Weights of a small GPT-style language model, trained from scratch on English Wikipedia: no biases in attention or MLP.
Each number is 128 + 32 x the weight over its row's rms, rounded and kept within 0 to 255. Layers, rows and columns count from 0. Numbers have three digits each. The size before them is the row's rms in percent of the matrix's.

# layer 3 MLP down (transposed), 2560x640, rms 0.0501, rows 2457-2482, columns 0-127
101:143155000172119040115126104133101137155109094186122143192144154143135133142126195129109100127126129090123080133133162166149094144115164146140144035094159132146112149154193138127150116117071151218107139127106146157088094139079114130171123165075167155137191145080104168144092077133111176149126119096130165084123139192193130119136073142137133107143088112160124146171060098136123065141104
105:117129115084164128148137135100149182113128083130141106099167147091096162153097099123145147182094109138201081118140138138145175120085144178125102126130124116129143114200175089153115094118092139130160135098131150069165137108093150145116068089137074102103149110131140126176131093066115158096164157108093152126170149112131092093131085138045183134150128153038120137151152089153089105084167
093:116131149168173108123155112122134144171124128128092134151088103136105146085173046147083071228103110104122133101099124078133127137117095180044151153102091091144084128114142150147075105131151139143187113081123126040122114104122124096089147112186129128117120118091060118117139116128091113167161079159126193160135109100091090144121108117144156215082146148201134137138078117195114081107071
095:112054145167114093107122138094181180129148114134109164107134152153151185073083139141090103104076118088111138122182169125128096145159130109080127118123116165172128063118078123147102134192157208186150174159166107104139113098152126145196094189186126158124163063080122126118099172180104118127109129131127135145180114154123186096151108141182180166154094107158192138143070134143067072093127
097:112175194145142222104186083107100155182176147119112135143140181106065138127092093127091160128112133126154060087126143115129117133049138081133128105129125117145115073167182154103113111124108140173155112137160150141083085132165169182135153162148106113139096160184074136105139127110159112141143134098096110136119142180162118111171180127198137094129113075162171105179106095122113103190092
095:097138121078096179137119118137117069146104169094155126159194139094061176110155098087124099153161168101170080142100145141124166093120169180129123164135117141136131139087100088111103135123149028156180115119123081141121091067108151122160110153145128116124141129137110171135125139150130125128056177112173170127163056148092176125133136165118148108089138186121160133092098096124081088091135
098:115137119158139115095156120168104083148114127087159129076130141132187159121090149131146107177136153112150145120156122064108133041119106176138064125114100171132115143118145104104098034104171053145088113135062087137175118068137109115129101091138155170130186165108173041082141119133151195142166115139128155134152131113170117111104155107141111084199144141159190117139080131021093139107092
100:082152139205146128154108134139181123145129140111145159105156099128132106158155136123082080080123087176121100186163150092203091176052124153064175131068109113087086097106168105134155117137155098134086091082128132093159121158182102141123147145057077178066096159130117116131145153176128159184190142129083141089181135174119186109162119124114139141120072240177148120114140176086128116121155
103:124122125110104127136092176108145124093180124116117087123172164173185163087162141074115143128136142136144125187036136077138119166144172136152122103156207142181111174125142180097121136116134155169106119134147129111111118142127133109111118127156114108137144117106094110119120138165114153143075111209160153137146145172168154110171143122130109149096123102149176218142147124113120135157151
095:115085117175110125146075140116135162138108151118114148114115148153114081144147113084141120136110120140104151126122209191077184158093150170145136068148083131169103178135141100174108053118188146094116177118116104126138182064111118184129119146083169113051181153129123111145145090084103097124095192105128163095133127135108160151141137098121141179114175100173101120114134171103127088086121
101:179164130105127143139115181112142080101137118109142089102137100133118154127204145129153146184059128110141146133081085071141198117097162144083144110098081153159066094145131129167110163112092148162064144137113091099205054182110088114094088069178109129152150167191092159125110140149156143129136105142131153105093185121177171169143065118132073170144090099127140134099158086180130101127116
094:126121179093169099115145109133189097098122132113100144139157054160171137098151159072133155115193159133116077126207196054113076104136129154104115050097113081135113099195159078148109102121108160091142162101135130157154129136125153181155153051133118117086107163161119119135138168115093049073138157097181093153069097183105204133126117127107144181156131123165129139122119107140080128103156
101:164109140159117088093209164107113136143134158115139091177183124121117100184117119170113133132092151104122098130116134089095171097181115138172117098123128133104144194147123124097180132111080094192163135124119152108134186131113173110145131060122094106127133157156124128097150181135125126128067148082112087110111144129129215119137114094120114161153076125203172164076229141117152142133064
105:055151091163124126177122116127081133119189126109085124142080103168200173133096152095188161112110125098119100108185180171157155130088116122105091122138141177108139098125153175074116159104153122174126129097156097151137167102140092096134094120117083070117152180108108175111153099144161152122086121181101132184095113186151125149192117140102091132122102172083105152157101177176161111105153
104:106165128154137149143166167100125097132104051118161157200129186135119105120099121154147155148161080114103108116131098049038156151133077128158174191135110136136151091125118136123102132137074088171139117127101160114125109080162166116102086137112148116103148107108094154161138094065099113122150124127151122052182159156132093076046145099149123170155098136116084130103138074094184139155075
101:161136124104121119136189101137113108140072136172127100108110136118140111117098126114176150064062165186109173082106133000092085126198161068089089193149125132154098123134128101063117153150078138109115136124107172115113085084103144164106175139096105133183077219146143070180119104130126161163143160173133136120153101160158157141111112123142146087104126121178188110160105147172181108097172
099:095111119138143140138076129154099090132150095089148116105105137149187096076103192109125102203156115048129149069096118078101094108147145137189088144146113166113101109132167074145117110078111079113195148132108095141122085186119116088079134099126137085057149155138096144162190113114163143098077115075145139139130129184117100085107138098134112143132110063121136105152121142167165159122174
106:097119135154087140097136082105105096144136146094148095126076147098144147150136145119111183110165117125088117127121104077099193150133171124206139120157061092117138133136110080160136093108110163121146089100111152105158129134222158156076135161180171097081076135151148115138123123090151122161123124166141057137159140094151140089109160079107078115112100118119133089188097162150103102141125
098:132198047155103176078165104133175121145124107184169138174098168083137167136149123105117103105110139156170056148102169114118151139143094167159069199111165098172152098123133085147089097121099108148106143103138146099134122157078128141140096138149154109149131149109123188150161118114106092079145148101059153127154122120121116107093105096119133152121141157131089124099088099162097212156105
095:082190137132121104062104167095123087121110148089127148126144096121102126087124141129141164100042115117148130067154160145139098162130124182071205133133199137128130134155122094133148097115137154145083122115105166166162100227114137166195135069089096095106194126128124106099166141149151108123176178169111140138171140117119113087108125162090152130129124179170098127121169159127074080072205
102:145099110168171158097130156099096140161062081087125150148156180054110142181173204110131137175104144147135123166092148140150168083085161150084157139137148092147079133114144154165126142110140168140129147157143082129118120086146108114183069159130130114107165079102110108071139112060134124120111093110126086098148102100124106152144178163084139193093070151108171112134200149100141124143102
100:165063075129144084121147180156177104147092124163174130169099081176160097140106182194163150175086161100081141083126120152157118163078084116207122089187087137170129102100157094095146190087129112098148118106155029110142155144180170175124152054127133122139126165172142156174177121114140099096109145113117157098136106139127185152154133187170181127099146112094099134105105180106148094112144
097:105081144114090055123130137158142130135093138114149135138136120121133122124084158133144127087119062077139173096131151134124145153122122153133124042145168138120127143121118118101158144085109111112075106094086146171160117106089061135099131097154086088093120148130114122199093094149096109126067120128091085153086069173149156169123072153134113186205166135091110106117163090112162114104156
108:145159130126196141095133164147100163111146086118140078154185054128122147102154119125129146173135110094122118135138132132118141120100139156143116182119166149120187157083157164158163178106052103211132127112099099147105141172159147163082125165155159130111075163140079126174116075091154100119103143191125141105142050122149101158081111156145079132152123144108154129160086133163125123061124
108:198131122077173132121123162166114134158066152122162133143155114159135100134107130138177128100100148067065110105089143086086097165132101122101150148161114151127142129163098094143150122167108123124171118146111154113126112116120141098095193103155158159132096118106140123120133126125083145097184105088144241170056111143137112172122092156132119155138139120097113106166159132101135107179128
101:126111103177147110105154045117120185088171170106094108149147147092057132177160147130069150105122156155116155151172151118197160154106086111111159095108208127118110124126132076103089130144092097119108165102107124111105169164082101143140128080100095159111154092198106158132120170092137043140116096115143112150132104115131083110078126118155190136142092126126140123112081088156120048184129
# layer 3 MLP up, 2560x640, rms 0.0541, rows 2458-2482, columns 0-127
109:100110139075128102152093106065156126105158108112123082152140115138147157125146116146129106115146132186135190144115102097137165112163099169098140165148158128133106112106129155092152128110135081181127167101124112128156110149132083139092125090154059112201181119099135132123164095143098160131105107128151107145124116161191157162105170107106072099116095131097101117117126130136090073093142
097:133178084105132141137116105099104101121085115136111146098115121148164101179117211079149156148111083132177144081086163115127080140088182150156158147161116163125199176189075152209130144093165168150067189171105112132113117210137186090072062133105156085128134059111130147093127140176192096151187130128106160155132118098130173156153101121134172119077148156107080154142127134170071155170125
097:103140125125138116166202116140027113110172100126151140151130143098122096135082149182177078112164092139161130123149125118133165148125097145109132185123119050114160145116166175134119129113080057117105111022103123103128159132132086120102168133103178099149120197070126073140138052119111140181128141157047122148051119115180061158117122091161126127077073132122083128177127079154158124154151
098:113121108172120132133082108101157128072084109120140062087157090173171157132123134149094107135131113124106134116161117133170141104148119113075140144083140160104143141086113128133119153149164092121125104137125074127114097087089114090106166087119142127090222156139168131121097070137160104107111168101135150106149129143142131171073143181109103114122114120089139168134107148153200152125107
104:113138118120191085140177180160143176148097149112169126152084178121100155143060092142159156066136156081116127121159164185115123116096137085125148119163185116094121110135089191116140073176103130093145144117084153174170100125117133112104154134144111145177115154132136129165131195180163132165146100169113193201104185153122156143150107142113114134118115139122073112075131182156128139150105
090:140129059141114167140172040149134155107099171117101102110128111156135077131102139150154122121105155144110149151127051114123122140112168045195132125141094172064124089051177139160120169116137126097095071061116171100082112105137132101117153142129152078108156131097088179143134116093096090110121110149115122135154119128088186169124151099131114140088090097089131070154170158145186099149061
100:114132095107171118140113073116154169170132151109155110155161101070115133150150113177120147108181160116104085153094096145151109069077104073115115158120136125130161112094141075166093095112173118163116131181150122161081122166096156123101118143154110107073153159206095157109112065090091084116128172075116176116164081176125142155110145116150125095149126107131141138134117111117157172120150
094:106137089115103102117103109093097138161123141069102128137153114131132198129147137188192134111161127133120113106162059103110095111181105133142087124148109098101085105135120114162180150219117155142153177085113151100138191108137111167119113145113152167152117148183082053113127168141130099107129107183098111088081081044096147128158131119132121147157069119114123120066137097162112102068048
100:140164095137135217149104140134115118134108119111087135097162147133086126097129113093192141124150119119138137134157115081152128102150105062138119095120107113110120083125105146150146132162120121119131068114115083086127144075176120098060144065163177169137151085118154212111165127115188084113116157117148109192115114142121185165163105068170166100118166099122098131131106136118184179136099
093:186126120142131125147196129147107158133170088155151178155093166099110098154163137153097143084166098153173082091166162148114105136210084093132116163100142104154176195084112142148151144158117180127145174144081126128058132105140162138127121176157116064129169106122078114124142216163121151074155144124166189147175133136064104080144166116126137111126127162101099154055115100100113144145110
087:086115131143135097146130100154148100165066101063128112145174043153174151118133148100145134067083124095111114138076181166179121110171196125160097097156114166123112134155100151116179089103061144152129127173117153113122146202106167120092118127151118124103138125088096081103177068157124089107084148171098131158120112107131123132095145133123125178125155140155098126143156113131121182145077
098:119123179094150147113179169119168117135114140125122163061149151172080059122123112062159151174186203048112122142129176148184158105170145161127134179129126179108113124096096103131156152090114134065152156106195129115130103150122021142146110120136150117166128148129116143149055146118187075138134129138139095193177133092085157112109116101126131160088102158110147098125147094168157132110157
107:150140106144083099097066122095095128131154145093094139155149149121115225132067150201133151142103113135103127159173126128136122067057091142156143080099139139170165079117090110166136106140123161159145149140157111136112187104080104107100134117178158156135152142126149114083097115135157147118092106157155133075163136101144128097124111144128132179089138096152143170100135163141123117147127
105:117082185091098181144088107146119103116123090091168120086119101146155066078126208128129095090089125148086152141132130077116090139177183163107151139190089085144110134165132189113139135132151095141132143176134169100120183171129127177132098148068103159148184134078104143086152158152168121145174123086128092134118143088115143158148132113136170167158049163117124176075092140131083102129118
103:152111091108120157136126187111096141167146168111085103131112146077196144042118152075146114139145110137094163113091142137154122117150118136129093165126144166135126141112156111160150149110091088124163137168157095122118082109141190158120136090135194081200190158166099172086172142094090137127121114126145098155084110084065125124175153116111125097116096145165200111080133248130152138118137
097:154137119177134168130112111162125158110151108092115204072083109156133163098163159150078173177142198188142098087116093091115094108059203103129157122134080126140112125146105085122142189103175196131140138138137132135171125148134123172090175157157147144066075123197128181174119075117062171132136172188132177130177099104147186100103169096073077132096109079132205121153113147093105119120171
104:141182113117144122189107146084123083179129142087140134129118168127108096092130172129127161078115129112142134091100132113117060156150140117056099193116091054147077089072134141109115097148108094182124112123071088135130132097114134130131184120145164113099158109129162150086138106105105185091125058093113080173140128123113083107176118125137129183115126142106065144187116151107113124124109
098:059158081108159116127052136129126166165146098157119121072105118196106108147100121162114118150117108130146137155130113130097110123164157192123154108093169178117086103128149101125100145141103112152064106165118112149089176113140134165152129149186153133052111139110150097182092172113118119100151077149153102113093102162179129140150177144122101106143163132095164158153166183145070110114106
097:138087068159148153168100154095153110165223166076092098162111136105144176157107134127149141148167189108113146113105114159140144061161132133139177129158106150095101144126152108138150114102139164145180113122175087043102086130105162149103141160132159148100149228193099129127155117131175185158067123110197144078077145145156161113142133083181116079118134124090158128144125076090187131158139
095:125147080086124074130128121115157126082140155165147127119177093104151102145140113154163083178185136098141142130200117185127097132118088191100135175155110165121126145109125122113148111132107122115080131058141065128117075131134084170139094096118188116219141117152131132130148099082124169127126065158087169126151053125143109134175074107151107135164109146164126163118064135147108180118130
101:091154119090131161127121110113169163158115106155141079141133097091140114118117140125120136145150095120123071172146150119160061062127064124154052160083161163167140125175187124149134115153067088131094126128095161121146149136106124154126132138073121089147136139174176097140097100157130142116123117176121100117163091099088135102140121113164126116134166131108157131099120127102212170158144
104:118136130147171093221139172118089129110160105127125144128136162170132184193135136124105154170104126143146080116175150193135159165165103170119172179094125111058143141137088096104106147153137131158089118169116111116115109110026073081104141058139150164120134142128070097104143184125099123169119104134098114105128187111089102121124167163131128147098127110146115132161154162158119131100118
100:136118154153098152056072130103106086097110136123077129195115107168159136207104117101147127113128131100144145107126062173126144133140151130122125100117175120119120143173112186100130157158136120064152146153055152094125143077118166048059177135115210139201059119110171138224112102176159151104085056107094100137114124149127124172145120146135154129107128162128139086131190126159173128115143
104:131122109148128124112107151130093181175092145093098117146143134175163109099139181166110151068128173164107136077154080080166107122128167167163128095118105145161168121136125172140152119138173132121158138128143086138113156143131092148113107100109150125050106091157101089120112120119186108116092130183105079111138101191108083139151176146101082157131095035171130067138117129078124079107178
095:104129129076096122122143169134080066166164121088140135057168104116122149092104160117116077176145209103164090136151131119175092128127078118140088106113119122181107155159111156187050106185143127118104149182141138141167136061105148121098151145073159110151079149140130153054163117159053167157147114097110132121119123127122102120143153107147093099083101125116115097105157121142143149147179